Weights of a small GPT-style language model, trained from scratch on English Wikipedia: no biases in attention or MLP, capped logits.
Each number is 500 + 50 x the weight over its row's rms, rounded and kept within 0 to 999. Layers, rows and columns count from 0. Numbers have three digits each. The size before them is the row's rms in percent of the matrix's.

# gate: layer 3 MLP gate, 1344x512, rms 0.0877, rows 1121-1187, columns 320-383
# up: layer 3 MLP up, 1344x512, rms 0.0792, rows 1121-1187, columns 320-383
# down: layer 3 MLP down (transposed), 1344x512, rms 0.0447, rows 1121-1186, columns 320-383
gate1121 097:462597471546466611481545483470587434446457538476468512496440488475497483409543553535501588511507449482590530583558501488529445523452474421499454605478561498455560530542532506537507531530475465
up1121 094:536413511440576545486499569488477433525484545459514429453472461524478495439461488530540517382546495490529435475467512521512418516489480503495512585568552437436570552542585514536534511480530549
down1121 104:451515477527591547432522505463535505484526521451512402526498494515506501453423432532548486460491525580495551519515542578445477473449514480548543459508450516511479515471533548486496556445461430
gate1122 111:545537565595490550502515534531458504447491428577505462477466484551484568468405453531541449495589527469562608508509504524568480510549513577531516489490539541499484488480479521558494528447479488
up1122 108:551487408530586528435496576537567452596504491480543452568417400486472499450571486418468568595526440488509462528454558517449488489519490521501433421502478438498555479479515513413567586520526459
down1122 104:611496513503549509447513508506580454532490513455499585526542464570422597475514468531342533566550501542465473475627444489587572575562399542520467578458459450504530562426520412541564514499508544
gate1123 121:596429563521503428513537482461405489557541445474586546490529564473565481533405470479557533538495416571487504528525463543512455597545509443533553464527460548529549430462488548492462495582512469
up1123 124:377581488467493598566500458486534588516467532456397468395543539509483555505538447529529507555455498516495514492476548521462520487496505523483498485408573488560510491412492484510519509527467506
down1123 131:527495528592462561523499484523542476460555529472543474432530476470421490555513412434534548535481424449517514514479470553575546434433463452416522471434443464571512564527514472537548487529492468
gate1124 109:546492586490550545472375531540540545445506453484494442522485440536492479492455591548407520461510553467484498420525536504459499494559502527541439522494481523410489440409497519492517550490503543
up1124 119:474513524497580512472495528493483542549435469473557448459479493545523475527483524442511532577497578481491485483594491508510468523540551442429497556541431513525524501474489535405548477512491547
down1124 112:471494509551508538510490503447415392417469502537472446493617477564498543544535501541472479443500413486429495617496466463498544565459491520505514473400437491529413409505501514478481379487367499
gate1125 113:498504452588640453550457573572520476439393493537504431429463562526516440553421476490513535534559587515495527451510470629526521576541537539535541493478523441538570460534519545550513539434543531
up1125 109:422444405505472471498504571519470457524482529574409547469445569518548474525492462464492582451513613471561474526452467501544526531513522514432519480542542498506536505522621514464602442536543389
down1125 101:454520508541474543506485572540454451448572539467441451540535488438561472488523450457482499477560548499490519469526576549554426305492529474517485582475521414651505409464526491584599531528552471
gate1126 124:496562487470446546521521471500422507520465448550545516521495502453531450527616474497513508527461489479463469505475448523561525556575451445535508510510607450485484534551530512458363517510435481
up1126 116:420458532476519440453585498447565473499506505505440428495442526558436509570468496477503569460502529425564483539540550501506511411448454513598457478419533570497507485503515537568625488460541463
down1126 112:398517484425566591512422542535511473454555524530482535344472526495515450502432540533531519479461561516504458427465590479552539533453447494469582423497496510504568488426447466456481585485529502
gate1127 099:497520528443528573443514527482437497526481420522510508518493458570483505520487578463478530569523446441511443489489516525456476514582536533561492613508499569571498463484497571520521411446483403
up1127 097:588435500474611537539402526522475555445489558521460580509528540469422486395449528506573409536505451522512625449490549459504530518594438460474501421516528474463621541421532524599551428550613598
down1127 095:546469503496473571471407469375504539506473523437494438555491542494531477553599441458469539530531469463489531453456423482461527459514517453413569459589472531506576568525587506516470479508487464
gate1128 107:417518499528517412437531470581512470505475537504449521437521489530553504447517507527563567430439488519466534522394514495486568432498501515543466503514500553562402485535484477636470545503517562
up1128 107:499605561433602495515480575474406410431557527447429496522521571459576508546533534526516502516472521453491511484438440510546475464605524424545444546499467573549555434464529538390501572431420493
down1128 095:509397425493500449531528492584494430548437442465445568480453433501445437466549513434478584433537488480453524509561529475403421476492512562509562522446547457492463563452480485545575573376445557
gate1129 085:561387450443437523472532426518553400495481510542516493524355511566567429532506511487501475479480538464575449558517478456595454534530536472524561480535431515479477411486441458493477570383507464
up1129 087:387410503553433424451499534498541500534446560581442345452514458580541414478522562543534506473601448510547414539531543485561436482520517524532394504586432637486569531542514535526439509469474571
down1129 089:522570534446469429469509470484471431515530529482572522602501566633479432607520494517516529425546569469589488435505519514499434508500563391436529435515502551492478496551533483450569502553492533
gate1130 090:575462477543483566479466465447554500408473488471485584561423540551436476578466460510664486438429539461560474457546478485476545525575612569545530531401530464561395484473543468582504574532530508
up1130 096:524422540605465550470463575545443530458459496483558561459533437558504523516560504493439605524462503546525502500530567475511463547507551578534483442466410553435544548552538379554479426516489544
down1130 091:504469388489525515521505544476517461512523476462550511516550528476603461534458498521455613505534478458575486532508519403530542497536513460604415497580545498498459483512481472553522486530478493
gate1131 114:458513429468514507444568443448536559525592485525536463505542464507494534453470478503533491515524569512568522435638432556498610524574517519537512552507480481532626532440499444488536586487541501
up1131 097:548519531601536500454419492520532581503511491481571407575552599436552421522484506462504604568527511516551448447525527525480583577551516587535442434557410538591471479541535564522479489526582484
down1131 108:568506516459429516524520521436654524489458554534548457502591512480549426482581531447547502510399547492528516495517571522404533520488499472457393479513494572469492498524440495539526489471435527
gate1132 094:491506603605488458485523509521586532446485502448471397481433436486484489460531590511471483570516456512426501547537425422488394514478563523564455494530489518356542472553433439494551590496472522
up1132 094:559579521441574501425471492470540431522526454495524550533522509522445544506455483470494453391470580479513501583522513550537474432523548498447490573436534473489458546480479505512444461445478550
down1132 099:499605508478545532554457533517509578475473356469538539477496422494482559501479463486482552495521426512435555534582525463511530515494470489537499447483463393535541477541556416442521531510463463
gate1133 104:413437491523464525459475475465533471530493424437394418475464425541524540467502599610481587438517512537493369459442505514562625546525493554490448501451437529491477463471559553549555465477493546
up1133 095:492424437492465523423449427525515571585427565528473505538538427459579485549491571471498509451533434529526546576514520482557555421557399481451516551475560509393472479559463586510542390513497427
down1133 096:644509561534495505383462520443475539549451653481495462507547499533430512569461516490393509497362528491559512549535553475435523470559468450478490554464555533441461403580572498472513602522511487
gate1134 112:566510499599500430450571541500526439532597496492446518505448496518410453486487596544469423512510592573488415407560532577488562554530506399556477483540457531453487535467499518484500443528496540
up1134 101:414561491612575527410595404442525510460424451564491551501471528502475442579511599512470549487572493470569490489479497607510522532511494297554574498485451484562496486476542553428420385522472461
down1134 111:476476456500612507495490522440588495496528508508381491510554436465460605539454447538507453586439607492531600557454531512518454522546559490484522423507548471471484550584446555517540560488434518
gate1135 095:505447503573588513541500469466447398486450465520511477453417527540427509442555398537553443512419516546496545520519455417475458429432500484557507472499472449475536501544489450463523478469476494
up1135 097:480572511449506405410440565560513572628550529536603505420522573446613498565454439488547531443547484394571581448428538513528565582484452561465517606480539583460559520443474538512518530482557571
down1135 101:512500444521543442526441402521491490474463511524446550492521502497501501549436435475443562456509437472522431434484482550474630452540536487485523585540520497531527406483359563474470404494548509
gate1136 097:452491404493475518553517469400542442479483415458636472449566507531477519531445474527530494431500519566460490506527595506459589503507404448539528493485473439542617541460520591472524602438411479
up1136 106:432457446480479489619470493523489465505593471541482492450443529517495532449453515483541521441524531485411499455523454533475481418560535507551473553473433568503479388609441548478520527541429561
down1136 101:472570552461515467512452445622558446508457477539478551472504504461447502512467532533582370437528504560502466517519461571494593497422502566452517454533479446478496460488554537526548577447449538
gate1137 100:466460451562517509461546517546419449636558485486547478493408451483523534499512506487450486583492538474532495546470414510515528502569523549527464501500467472573470460427423459522533618486516534
up1137 095:514475455457484491462506529480667543545458431547510449534553448402540450476602536468476498496486494476544523527446532480479576434534569502528502454548473486487509546417565462528468489456557483
down1137 100:571550462446626523543474456658466573481487493490405517586424498585500474558497488478497508508590525424394492469582530511517574523542483422537492486515505514409410531465407487458491466527498481
gate1138 111:503515505494379462536482529576593480530519517423504418448518588519508550505570489534446590491556457457538471518504609466483450480462417481437567480492523531531500484611519512457536444574553468
up1138 107:530464496475487465587485467594502541475536560584524450520428518532469537459438519547578535531400507502416442509470555518506455500474505489421556544502378488530511491493512604549479492515573471
down1138 116:479416543585501542447453520446481432452421525490425472550532522450471503528482503507452470467515505427499583525537470430513461453559485443482473512587418567451527472451543476411535542603488566
gate1139 104:447524532489451570483490503391578564529556501477529519539502502473457530470490498527491544492525470565532542527467536435597545516552608551487448580521546506426480527559386484545568508507509512
up1139 101:503490405396463476506485612449543549485485511507495443455573504433375471555467588419535517485421509544536437476416484447585478510463525462422501420551507488487512523507533574526637510579496370
down1139 099:397513482536553505411479539476595564442513522494445494536541547553569553544475554461491496479486526469571490507537519543514468496510535549579464498448459536462537526518475575555506535515475383
gate1140 107:470502513513403496433417449480491490503483485552592499489449482563452445406538518605540488452508508639445483455425461531486563502526432499509584437512560510548623634552465576538437507510474537
up1140 104:518452552421593482419597550487619409432513459491517486467468535521513524608509401459514535534480442471478582484568485548522444482538540451498349481582412514508435411519467448527419574456442495
down1140 115:567548534472434542479521417500506528552556587465475418460496537543467572461460505522522446452496444542526449573425557456496563538572504449424452489548460613410431363517497506481511523383549501
gate1141 101:433501487534456479492509604481554386523572506477485476461451472458454586460553411634425448502437428466447553560425514424491413510491506594529563480508517457480567488454497524471508569532447530
up1141 112:579513468554481514527566617553538367520455570484378571426498438486460640485501477528564413636549430473530439457572554394470434501527458545531490557615431521497540554384444512444514503487497521
down1141 112:666603470502393438401539563389507540513505442437509502504451480558493484439468616530659520523488494415536554496508464483495518449483586508599449483577440445448555474479527523529524461442488463
gate1142 097:525586442492415551470442565533603453518603556424489483548514531509617396492551492383490504552526529501595458573545520539484491411521545547565471498443506577428458502576446414473516559480431553
up1142 095:464572441613546485396467581535556503537496483549526490586559424404628463493455477504465529544444473443482599502540521566452574387455492510620527532606467551609449563475440510516504436625515418
down1142 101:465528500508597559462497521409443455430414489492451481490507519487590506500533448491643433540535469534474505545415503557466499529482581397555520472551555444417473534514474528477460513527501419
gate1143 115:398559445452466567472498498486535484470536537352486492493576474511566550520499501494479554447591459638516509429452506493506422544534486450501547515443414528543496600434482431598515537560486580
up1143 118:387567407530557533396450548507429423501518416454663531532510530534494556463482457489528468442529483524490504512470558409427506562492566442551544457457545426460490496488493417568465560429424503
down1143 113:456465435481496513480465571487519585474482545450452530462513486442555498450448517555541520540489549452488541505592552531531499479530621359487481453483514582496481497495496501517479515531477515
gate1144 096:453550471447487479571539586545396419533535441525499553546612512434445505516466509512479468496467570503625500439514459541480526573424492451546555451446469573530418505529501399470494487436505527
up1144 100:530349394529493496478550504520453486563546504603558528476483441590483453518424507572510524474504481390568509467435507455448534575524558590473480476490514556465396549625479555530472509587511492
down1144 098:435504535512491503504542451448487413444486495511497490370537527475466563511535606520458479494577548508432501472527482545510573532510463495486510492556516511383550469525512475464501509529484561
gate1145 103:445512565568612519555521479509536528530402566563584513481471459469476381469607458583526507525453476524513561456520618514567425536498441481546562478530482603590506438473479508494542483553563528
up1145 103:480504517407429524469537495473612456457503427542533494600488605412597509587500514526463465522511493557543517477498490530440485539506533446556413489479515534384466549508469476478488611542534444
down1145 092:502503490457441499546378434474543430483491549506461480453549527462492435422551531574544515530482544486459473572514449543581476475597512522497523456521504600495516524523443517433446582509434531
gate1146 107:467469469496529577372368534448542468538604482603520517449467502421436506533525380460494495489515425491592512483516437505466628483575469489486614522468549516564552598469530590567506472545540561
up1146 112:480475444457507490497434480486443416517507447493536502488390444467404471404466534475458452403525599465511508497541533541557452524510391475517352555537592396442551599454575503377495496562480524
down1146 104:498368547479530629387436602614521393504525477509479532397502465464453556502520479488502500515507545519595440528381484611581500455421461468630578586514454492517494457448525521541481493413511576
gate1147 101:463425490469468586468514473555530464518502456486461477567520476529530594494505394494459450476464494487482498479471469519518438452491481486488443545462499403400473474570534495535432394534475593
up1147 100:559506524399543584430425446424570473571483459496397578464445361449466484430583610503516498499455495581559482631513419526484563571523512506528479408549431542446505484484484367542586491428399494
down1147 089:541555484348459512523492545490522554488403473482610515530499439587496540590440507521471518518437466512485508636485457506518471436484528453422456549514505479533539549620543552562529446460569486
gate1148 068:532410495554492395468525564522467484421536464526547500520515438528476590494446494484502567457421421452435534440505404471451534531490463544399466425507486504432500551549536590555442517480575405
up1148 066:475483523556461556479515535582542576400522582428578517465541554544515557478487443445597390406414477497459533471446480422473408563424491528460425500489407562434517483503560516440476377454577536
down1148 076:529576519517451481482477549506476503524558563388538473444486537477522498507509555565513485542467528515488468453494597517535476473586446435463402418475457573472555537535585469404424443535431578
gate1149 120:469462494520476546485489444524464417495472475493480575489562525537469525464443565533478491473524495401474534512594514484513460528417506469585458507491438502466488424585468521466454460461507422
up1149 131:517558532473527545471557493379511568543515539576483491482447551527553522482434465387438474629441470518394504516503446594429578445514496508479436468535563572563448448431539534596494565530523422
down1149 126:478415498466558532538494460517472548520496474525496474407382554410539493509618428504535451437581502517480563486432472501552476431591458513461516551506514457444542554557497478428462485460495491
gate1150 094:590471478490506443522527496619587443494567485573478503532515446502558443492418486488521578517571509521526446524566405445490506467479444508466476485511484588572521530574635502514461493491483517
up1150 098:468523526516546456527543370509571559499446552456445456421441559483615572429385494531540508494567457523577491445512438488559513515515495397576520531547472464478466566484519511557399463522545489
down1150 101:478469468516557453539513475494508496448410510429480443545495568481493503479473488515494518405527437470476544423523468477494480450431576489563518484516528479482381459488432506549416470552528476
gate1151 114:531628479523428495526480504524465519498581404463493502471456435520499377516526573485520558604523516549569461563512478448465499518410541459532496505557457457463514505500434604547537370562564625
up1151 114:575444383380464444534506499462570394532454561448557457465481498533569437453575432431506519547548519594535472523436445447555536486609515457599548436459367490573530439468492512540508473576531479
down1151 122:556532429470488463508529474456647470464501523427582459395461550476604383519578501505573628524500490476497500411504532477446448503477415565516444510538485471492505541487528433500404507522509542
gate1152 109:534538519392518600533387534527498481532498343441502481520531504509483512437444432488526523494541537530495513394571538567435574528577505464584564548544481519512478433468554455473523472499551485
up1152 110:603563439713405494569543399522419549446475458414525556513516573549508539520524470542521547631475468487534495544602450567473505490503569530540530611482579553456473451454539494488443496544529512
down1152 105:487521506560408518430523499456478463421559453448386466538548473476485539491528530480504574560487473563482435533497496449523530508586365501463560436493543490487469421507511542481509529494530441
gate1153 112:564532558448536507413518461501544481546491512473494577539468463478451660499459554537421561583534526469426476494547635482479537478463470420532486468424433436536456486478534457532452468446468447
up1153 111:523538395475432462456484488499496400539502465509396506486516566454534423406451440479595527461492443470499557467535513505567536484548474545492532554562574534585508481561411444425533464540479493
down1153 114:528523453585429534514494403375435501534553481531498494502538484482458472594483497403473489514588574479453553489535531495424458475518571466452493469515483495469563512558438483556490543541516473
gate1154 094:503497427476556489484541462446514571535494430512466501453491518535467450506532561538486338448494601589448589493529513496537486528473482399447462499474486451399568525465486384546637557458544465
up1154 099:483445545556491553561514432538502484450499417536531522479566537512473522595502603484482541492504516480516425530417567568551465433559447561421523598461557543526431487425468475475494426477538606
down1154 096:554449526408455436526487467525510506475539530617532438439506472535475467481407485544474492577451565539574508455558454444462419516429470371527530533414448512473507419406474560452606501457471491
gate1155 102:483444471515546465567477512489487397523572517423548507455442528570475586471531588508444519505449535460502453490526528520525496467441561459507567488532536467484457564518485486388474458533471560
up1155 095:500506524530452423489493505481438478597424564543535463574498593551580593505491495479518410477573449478514519501522565438451577605547486544416469546496450529429527539458498528524446492511598460
down1155 108:400426575512441501525492496443527508588464488475546429411509577409470483562442490482432597430558481399527565438480558469484539519549407526596509485542458449525454574543429547534406462438484488
gate1156 092:508490428446533406490514551513546470385516464428556582434554573492525442397452531597504438418517475505530585482495423470488489420514441592484539565526512471481479536446444482448548451391533476
up1156 089:524527583442546457560481604553582456484424457528491489441419470540463566549447557473446454391446453508430501445574421503531448536566558473545466462539508544547559487514525457493456461637463449
down1156 092:441481490502451477493464498513589394493520564588487540461565555486549483541514546538433505506571482431526455446491472699513499449433461561589564531532531540479503477461561442429445581537481475
gate1157 102:505554482505500507512520547509498550574590493610499392450488502536464495499594502423527481439508445545435448535445508465568574537501457486444469559459482510515453399460475494432430576560501528
up1157 106:387476522534410603508534443465445472531465443491497416427623532528451464547565578540481468529571504508403535408446499550605522466487485449507510548553468508512559484521476520479512546518580511
down1157 108:516471511519500481460459488506577524543453526522563470571599516531533542432439515443472533596503658496523548446477528455478512527509496516481474506511558504509521544530464516490464631488457423
gate1158 105:464516444458512493508516507499595603521572516525549468496545423481583525466512506446365497448524514517531480469453464490494529520460502504472449525502457596494480486449457526567493521483413456
up1158 116:521555574493471487443550486394523492505518432523523563478495574568555550530451536435524489522510491521390471546498535482532544475441536435449598503452573481489460508510489530511426448494379533
down1158 111:580515546532487562470505455614521546523484448423501422476534423530470469412561550528622440559531569418612538475514548480491533593502516532456594581516541503475490517556478516561482386465514533
gate1159 105:489417492454448517543491454487397511512492517476465500484543516494494494613434493426478522559485551463513470423458486467485448550506434549431545492515470473516500531513498548449497582386475509
up1159 096:514474566576494546423527436417541518492511554441568509551447456416494473593503472447495547578537517492543452452511470500562543499556428511619527449545554544532554476478545552504520507450528448
down1159 103:446518486578467418409485498414519545585521502538489511507485411319496554520508489499490485424446430444604537495504519514556579496432575417455446587507588556535536445432552572481562515486509487
gate1160 097:452479504523584401583474560508451580496482574491451500484521511485450451470519507477502492499485460389545549488541508497498561518546550492480564472596465507541618592449448501555502534535505492
up1160 097:430497441606539525536430524521372565539597484439473508519517370543408502462557475497511450458498453439477490505463457484479506521534551440551444409514516468535543528516612459533461553495387499
down1160 098:466489540502513549538593494619505562457496524496411524481498500465602438578496531464421486521451519503437522462422559456431508470550417522523442440566458448523528495540470558535520436481472419
gate1161 103:436518487508448432489527483387517461612532550552513430444453464519529467475449510407479436441614459448488490539547522548583529539550399453516470442504497581511484452542510515526530400516503527
up1161 115:516448475535530578503438429522497448585448508580542525506484512555513488479472485440438518506444505467467449465504472506510471418398555481467509478512439447421517482491486472447510539470506515
down1161 101:446486524487559544472569516445435480489502481461476477399493492544438489507530489491374498472612625519500472537509568478449559395448376449523423513517516508557463482504446551446426491491478470
gate1162 092:537482455594502547432457534494434425515421530498451472472467496561505523446515541462516582506411548558510486541527455620587489571489539508493483397393396567449540489529523547500467507576489449
up1162 077:631484512573476517530482516589414413499469527473418527435467452489500513556533557495520564472521569523442579567545519494514464516482508554543501480423462542522543560581557535514501513514521460
down1162 095:538489489490394508387544414492536540528474518425519551574473465528411451491416524496519516545489483460561479547550497519373539494513392476457484495516524575532501456516463508447522571426420466
gate1163 104:503547526498546514513453481536406438525460497533453493456555536493525448436472489539594449550528584454489465523564450491458444570505518502410480587471516529422497500431502473421537464510531488
up1163 101:517512508463530556593417561484552466577512562564455521528479504489652525461484479421506477482402515443523494575532480439509551399523603510517531496471490455472533548523575472340540524435443504
down1163 108:601552524449520511611582509442492482593443501406538570448526578549502543392440499525524478526540543478478503433521491483516542473483576585483594518546517463514438508507494447594562494561515546
gate1164 099:521475526510449489466546459450497533422538529529459510535499480485529474479483421554485469432528479509500490584494564526504446653617500482480423448549501425519506513550518531456452485399501459
up1164 104:529554492487427528483416524512443492443508517476419529543519566425484565490540450534498495438479580446526424530468511488511556543500427591525588508444454507411475534538436491489451522591399531
down1164 092:535568448483511508449488499471520475514563425546459482436531438427528490467580437513484521538481409535491529544384430520462491413509474467559426517510583470502546482428520533514457567498485520
gate1165 106:507487488456442487492500529547405567457509532479516443486486451549494512544542433474427503552528560411524478482491446479519507502538513518640538488494546542414492488433523573526413627504403517
up1165 105:500472467530545453462519521558486524534453537506384593483461497463483605468483456555552555437524522488569515620520556520539513385431522534395535496467451479500603425545542461461608479605514534
down1165 103:520513511503547499531501511524406520509552483492580483413522540444461475529561536513508434498445498409433424546530412432517557503455508509496469513475500538556422514493582555414601478561503485
gate1166 112:541407461487505434407465476451448416622499509493493421528468527512569527498461534532515470439494505355549490424471460378519505455463489484493458438523537506437352459514476503459503560499579488
up1166 090:523540427478480522429534500481518436601497529435541404570514474547508517494532547483545468557499534433514475539582562424486510364559462522499469451550492411445544533519436442453421536475514451
down1166 115:557475545530454556442532543532477533513468473531496558538516480485488550498440503391574506568427440531477497407528500425413438596504496555489491473586574459506493410468572495424552555472570510
gate1167 096:371494562572578559419554518561499451494514521453543470644497513553536527447545568526496398498538500411538509432498421479556504574514497588597498441512485486560569539536492512427496423511468486
up1167 093:480499431502505476499540466514562436544406436509555468469512484463460360516483439451411527469534498534398432570452530492523450528474517514486547506509553502520505463493466535472511504528484504
down1167 097:529450534479493536435507436477526566494458512512493506492463450486480520449508549426487470444424449414489529477474520381506493501593450510467581525497430532407480521486546468471471385510443573
gate1168 151:464630458566570470482541547514449503460520623458539495466531567466410441508495507434380525583506457461493409468525484471555533608500453500570456454591554415586442449459470464555509476498463468
up1168 133:533601524533586582439564536516478508429552531525494519415486588471517499532441510439374546565433435570565434510545438480533524586511466538548521481523621489548501364487537439488383554532561592
down1168 118:493569554460568502550492486536564557511583542393495493555528536485425545529571561594522463481378349541527543547493529487458518513513532532509485515497526486459478414510541498528438491541572495
gate1169 075:579541501468529474474581434603485568440498446454469565483442492503507515531490490568506426505564388548486559488394482522530506502370494470556441473564423543502527574552480545420471494605463509
up1169 070:521509499508465538611461532474471528521475465526534482506585510540577490488477549464530629534467413524380474495550449503496383457450489468467444503469561462503481544462536449495518513525458447
down1169 076:542508517493519586412560517493620485459615440533456524526508384488511540496544571563452514568460435569542463387501501457542546432458493508518495482419545545561472454477499526581465508582463514
gate1170 105:460388579483400499513531496459486477504517471518532576443510445578490552533518606457526458638440472595459442585469517508432515415484449491555512538538517540523517567439466476466448638596448468
up1170 100:514448477565495442427498611544534627506437462493546505587511557500461467522590550591436458448440596454532456532540527540455539429534552571599420453519428512474448499501447447621496509504590481
down1170 108:540529555467424438503460508538562556405566490550430523576418454585503547509516498499519540460544462557414480462467565545544550520467489429564593442431423473481555606449489441472504450471445473
gate1171 099:401496580527519566488497485412502456564503536429502488439484494466544588459499465455493537440478519519475533481582518495523438517529470450448547501529551509531509388529526517466464484540421542
up1171 097:474403475563496447474496575426521527531535547489538473514519513460600556532589542467509508541481485465506506411531517499675474442515528501470512568511462462523569480549508458533425473521572432
down1171 106:484515537533568536601449501429468538528508556548519564556506533415548652436544522517368527489469441507439564506505581453597417466475470500468547463480537490443531480440475485517457481637521477
gate1172 088:443500392505508541437489526450537372496468524481466509436403510552526523433453484538494585498559511504560460481481517563560481399548537549593482539550470465527617494490587517406543520420447452
up1172 093:522485519496479487524470447569465669439440526481597532541559512449525494610518457485461518494524496459439539479507474563477572497414526465419546516599415533505380573502460584577524508508426502
down1172 105:466502536481538411506449500553504505560435538481432472552487461450561498458516406480512492543462500554538410524509539389496495466489524472405522571515573532442478537535398512530512473553580515
gate1173 091:525497576553537534519526510469569425476573460503535483534492471461411455475476532535524502499572473478520396462522531442621570559379483431589573398513426555481603539460595487469480573473454496
up1173 095:527395483446493500547387516497465525498455505472524541586529561447509503473511559439470577489469458407498552528526507479397479521464456570433542467535464493479538473467514493458607423462499522
down1173 096:515482615505480531449443483554436459474533536579499530462420536517460462527473600471472534548431481617527423471512645440482519444511471535509456541494538482462422398438606468521459500493491480
gate1174 099:520373596485509470458392473528551487575456448428513412550549495466608567526436499501459485585411583408485536501578522501437449539571476605485495548494473522506544512640470512532483542501467471
up1174 100:450570483572451433464543536489448449493578510504473515550476434525444522496431470451476488473488505501483447504537551469509511477490455450526532535491527424498487523556534517545471580555544529
down1174 103:469502481562476558478375544379528517478440492574467476475505531487462529424503412572527435452481464438509517506440587470482397430555492402449527498538520597524517478482433454448440442509526504
gate1175 100:569493502431533515431484584493504422518487617499493519547488541462453533399511546533550606538491599511444509516510524432564446468509521566422573538484465484464432492504555477523448454438534579
up1175 099:402472533446459576513464484505551522514602469488515478475591571537605501500551568536546552552451453426506458459524516511483414482499476487464590571546487510557475521525470469455432499618534354
down1175 099:513520455550484451546463524529526485627498556455514620497463526564582574505494483531478533527470503492522607531543497495571504414578442435624585547553470520452460441566483536410424534602495545
gate1176 099:437507466432539467453483514511459496583535386594572582430444475514469406505483516511568589464484535479447502446499534500515511472493481545516494585440503488460504556424542450530396523529522497
up1176 094:566578560547436424554560524447563532532455532545486466518436476429507432506532458555488573512482496543452507605510478539572419503485383445475525446506494547473485489515508494480468497522429531
down1176 098:500485458498537609468479580513461463547459497505560476539538464458513470527534461455562488414555475497422538501496390478544495573541406449460526491544473506489493488441552505541454556518495500
gate1177 100:462538493606559511618484495470437536465450392484498486514376600523441467598513501502504482483522587498562479558441523481541562469515566501465543441425539523528502560502488397594547602488499432
up1177 093:452477577372504587444429454535583550495499382574567492554489591510453510480460514466566370464516511492505434553457555477471503524497511462480549593492494448534660489534425476545548574499536458
down1177 099:399451510495495508474573440573501405528560488430449422430491487534403443494425511551589445532448510518488505435487537557519491494418517442535433401553547529475457632446497451505420515525485546
gate1178 101:469564590544473572428477548449508532411527424689500507520506469457477453449545695474581478445389524568514456401479548521454503472532488527520489490554413609495452488483525521486485572474586489
up1178 104:582518509530585514424579450535434576467574503468467451482517537495502536530508520503546472419481584493481452482477514540598444464484488573448394488478384495562475486483659473564447466439529473
down1178 110:555501498409545462504468476482469544579521498467550482522489496457448415525513472522508558489572512476450517489502462451546476568468522489485433474418399493346507515485538497486529496553616467
gate1179 103:639528598512528501508497425507362458478501439588429502522494521448522569579458433566511544435589466374487480427466456474559609473486425465495546435511456443534522558520475454512489529471520423
up1179 104:465524518412547443600399431549449500454514526603549408510522448427540522529460500560496506427603563475560402481456520507532593437526419459580522412435438533528525494442557445598435471472396528
down1179 101:409468510508484475568542612577487504536459465503477531567491503481493523422560489492548528432406565534415496496476534392480585511591543533401532554473441604497537515498575484543530476500493608
gate1180 091:505458469489503415561489432405551424474491476465471488476456619522436422537472572573469521504569472482490418514615469459556520550512497440549582518538422485515479543487540589484594546490519468
up1180 095:491401516512519472547505435465496566533565568617507487447525501425419481384393562484531446537499522479494486575479437444461524531493564503553471441584494554425519403478541491464597540555471513
down1180 095:487547455462490527443440460498415539524460514553506557529554467541576463530529484553523563504571430522551544511508549415514445522441424492497539570564467495449532537538503442435459603491517568
gate1181 105:434496482500444480509520391594518523414447563425532463524520526473647484478500536525539528515511461522475488543559494443529423512437534564536497521533534492458533511532460477525523507523535496
up1181 104:513527505507452538421533571466554572491505526398525485456542560429536517575506441483478547611443492510435494515486482596400486469537541558472477451550491542503510449458442422535592471494502496
down1181 103:501436416535551587534409495523543501544483586533430457477494521565548541529402524478459482610515479419504479527498414486521493477455472476522463479429482468485584426410436570458594489496411430
gate1182 081:494499428518524496522540529531629430420383532563451485470498529506517425525492441495408531516443500472559553493544483526591559519500451482463534496460549520622577474461585466572467545554468456
up1182 091:539431560455573481563376443511590470472483491542519504537544581545488556543509492451446560498512483381448447558470497468484435348468457495471481566462496490524485559515484497443478375484492533
down1182 089:511587539516614486470585491532472420538503484482512574553428422470444430424530441549440447554431512468527422449485596540517520520532505505428502442512401470450472520490543538568615584487421444
gate1183 117:535493467484495494426534509503649587417434452506455443595575542530378569476508519491500616517470458434512515460529485512430544427453610514482552474524479461528442565509502473464499526540493534
up1183 112:544466457497510564503546514536490510578497531477500454526530493474503485556495522520504536537584504483524564503523382497462629470517534536548581540472479503452531504454508495495557579529508525
down1183 114:371455573542539445514513411575535517595397500430456530458494454406549504507538505480530480503395481494467523495418526524505419560511413494443428486544525580505471417513440410484555510549444596
gate1184 104:539490518469448526435510589561477454508442509444483476543498481480517459548566453598392424501501649419542490434614558574463475497468504493470499498521515552462499481508552489614559479477523504
up1184 107:493511467514507488541487483387487417568412547443469436586489538456470559495505538449450466443520525505450530508522586509538499505454530518577459529502541497377580401539553546485512535545463477
down1184 100:565555519437461536465461558526397510539522548488514492482466514470514476499446459422497409521548568492490498467494500455431474489432444403471526562546485467609438475442533604528484400422518449
gate1185 093:536503467467434441474563452521406491404544458513511433452414515550511389545427450528501495502697545492519487549458472490519547517455555491434463475504475471461559493492499415569506510576506532
up1185 101:428473462526457486436449560488453462391406488554558624490517338569511509511525620508455492513406402456403441446505559566540506424551504409506504495501398555511605467573451432404483508457494502
down1185 094:481508594513560521537449495597549479449482522492507470508540476477484463525500368406358406469524592526594470456476508516506469467456560411377529547519511600419490505483507517491444480549538451
gate1186 134:528438515461524570505433533561565541515504517605546570450442494548513556601518523488497536522474497518548381472491550557482446401477499471560466434444440519494534545573466554494484461464516513
up1186 133:467528469518461541502445547476557481451479466469527489516499534503508490440509544539438483429557484503491582548489519520488460495343543476393529460490462566508544548478481507495532494582534517
down1186 132:479501499471489540467463413418476487497509427493561473457503589507477517409526494527437543504469574491392568446544487582548444546456601524431570570374534513452482525391549467537503491522546592
gate1187 090:531503454523517453556450485503553345545492535516539553575490465528509552540480559445462495504508523500478493448565506517576592491545540503473500541482524419502533614494525502523438394497524425
up1187 085:469425524518531414592439565432433504519445497509453473430501528532550448453468519548409516459495538387418516379486469524541475515463544546442558450394491407456460439497536574550538564545528507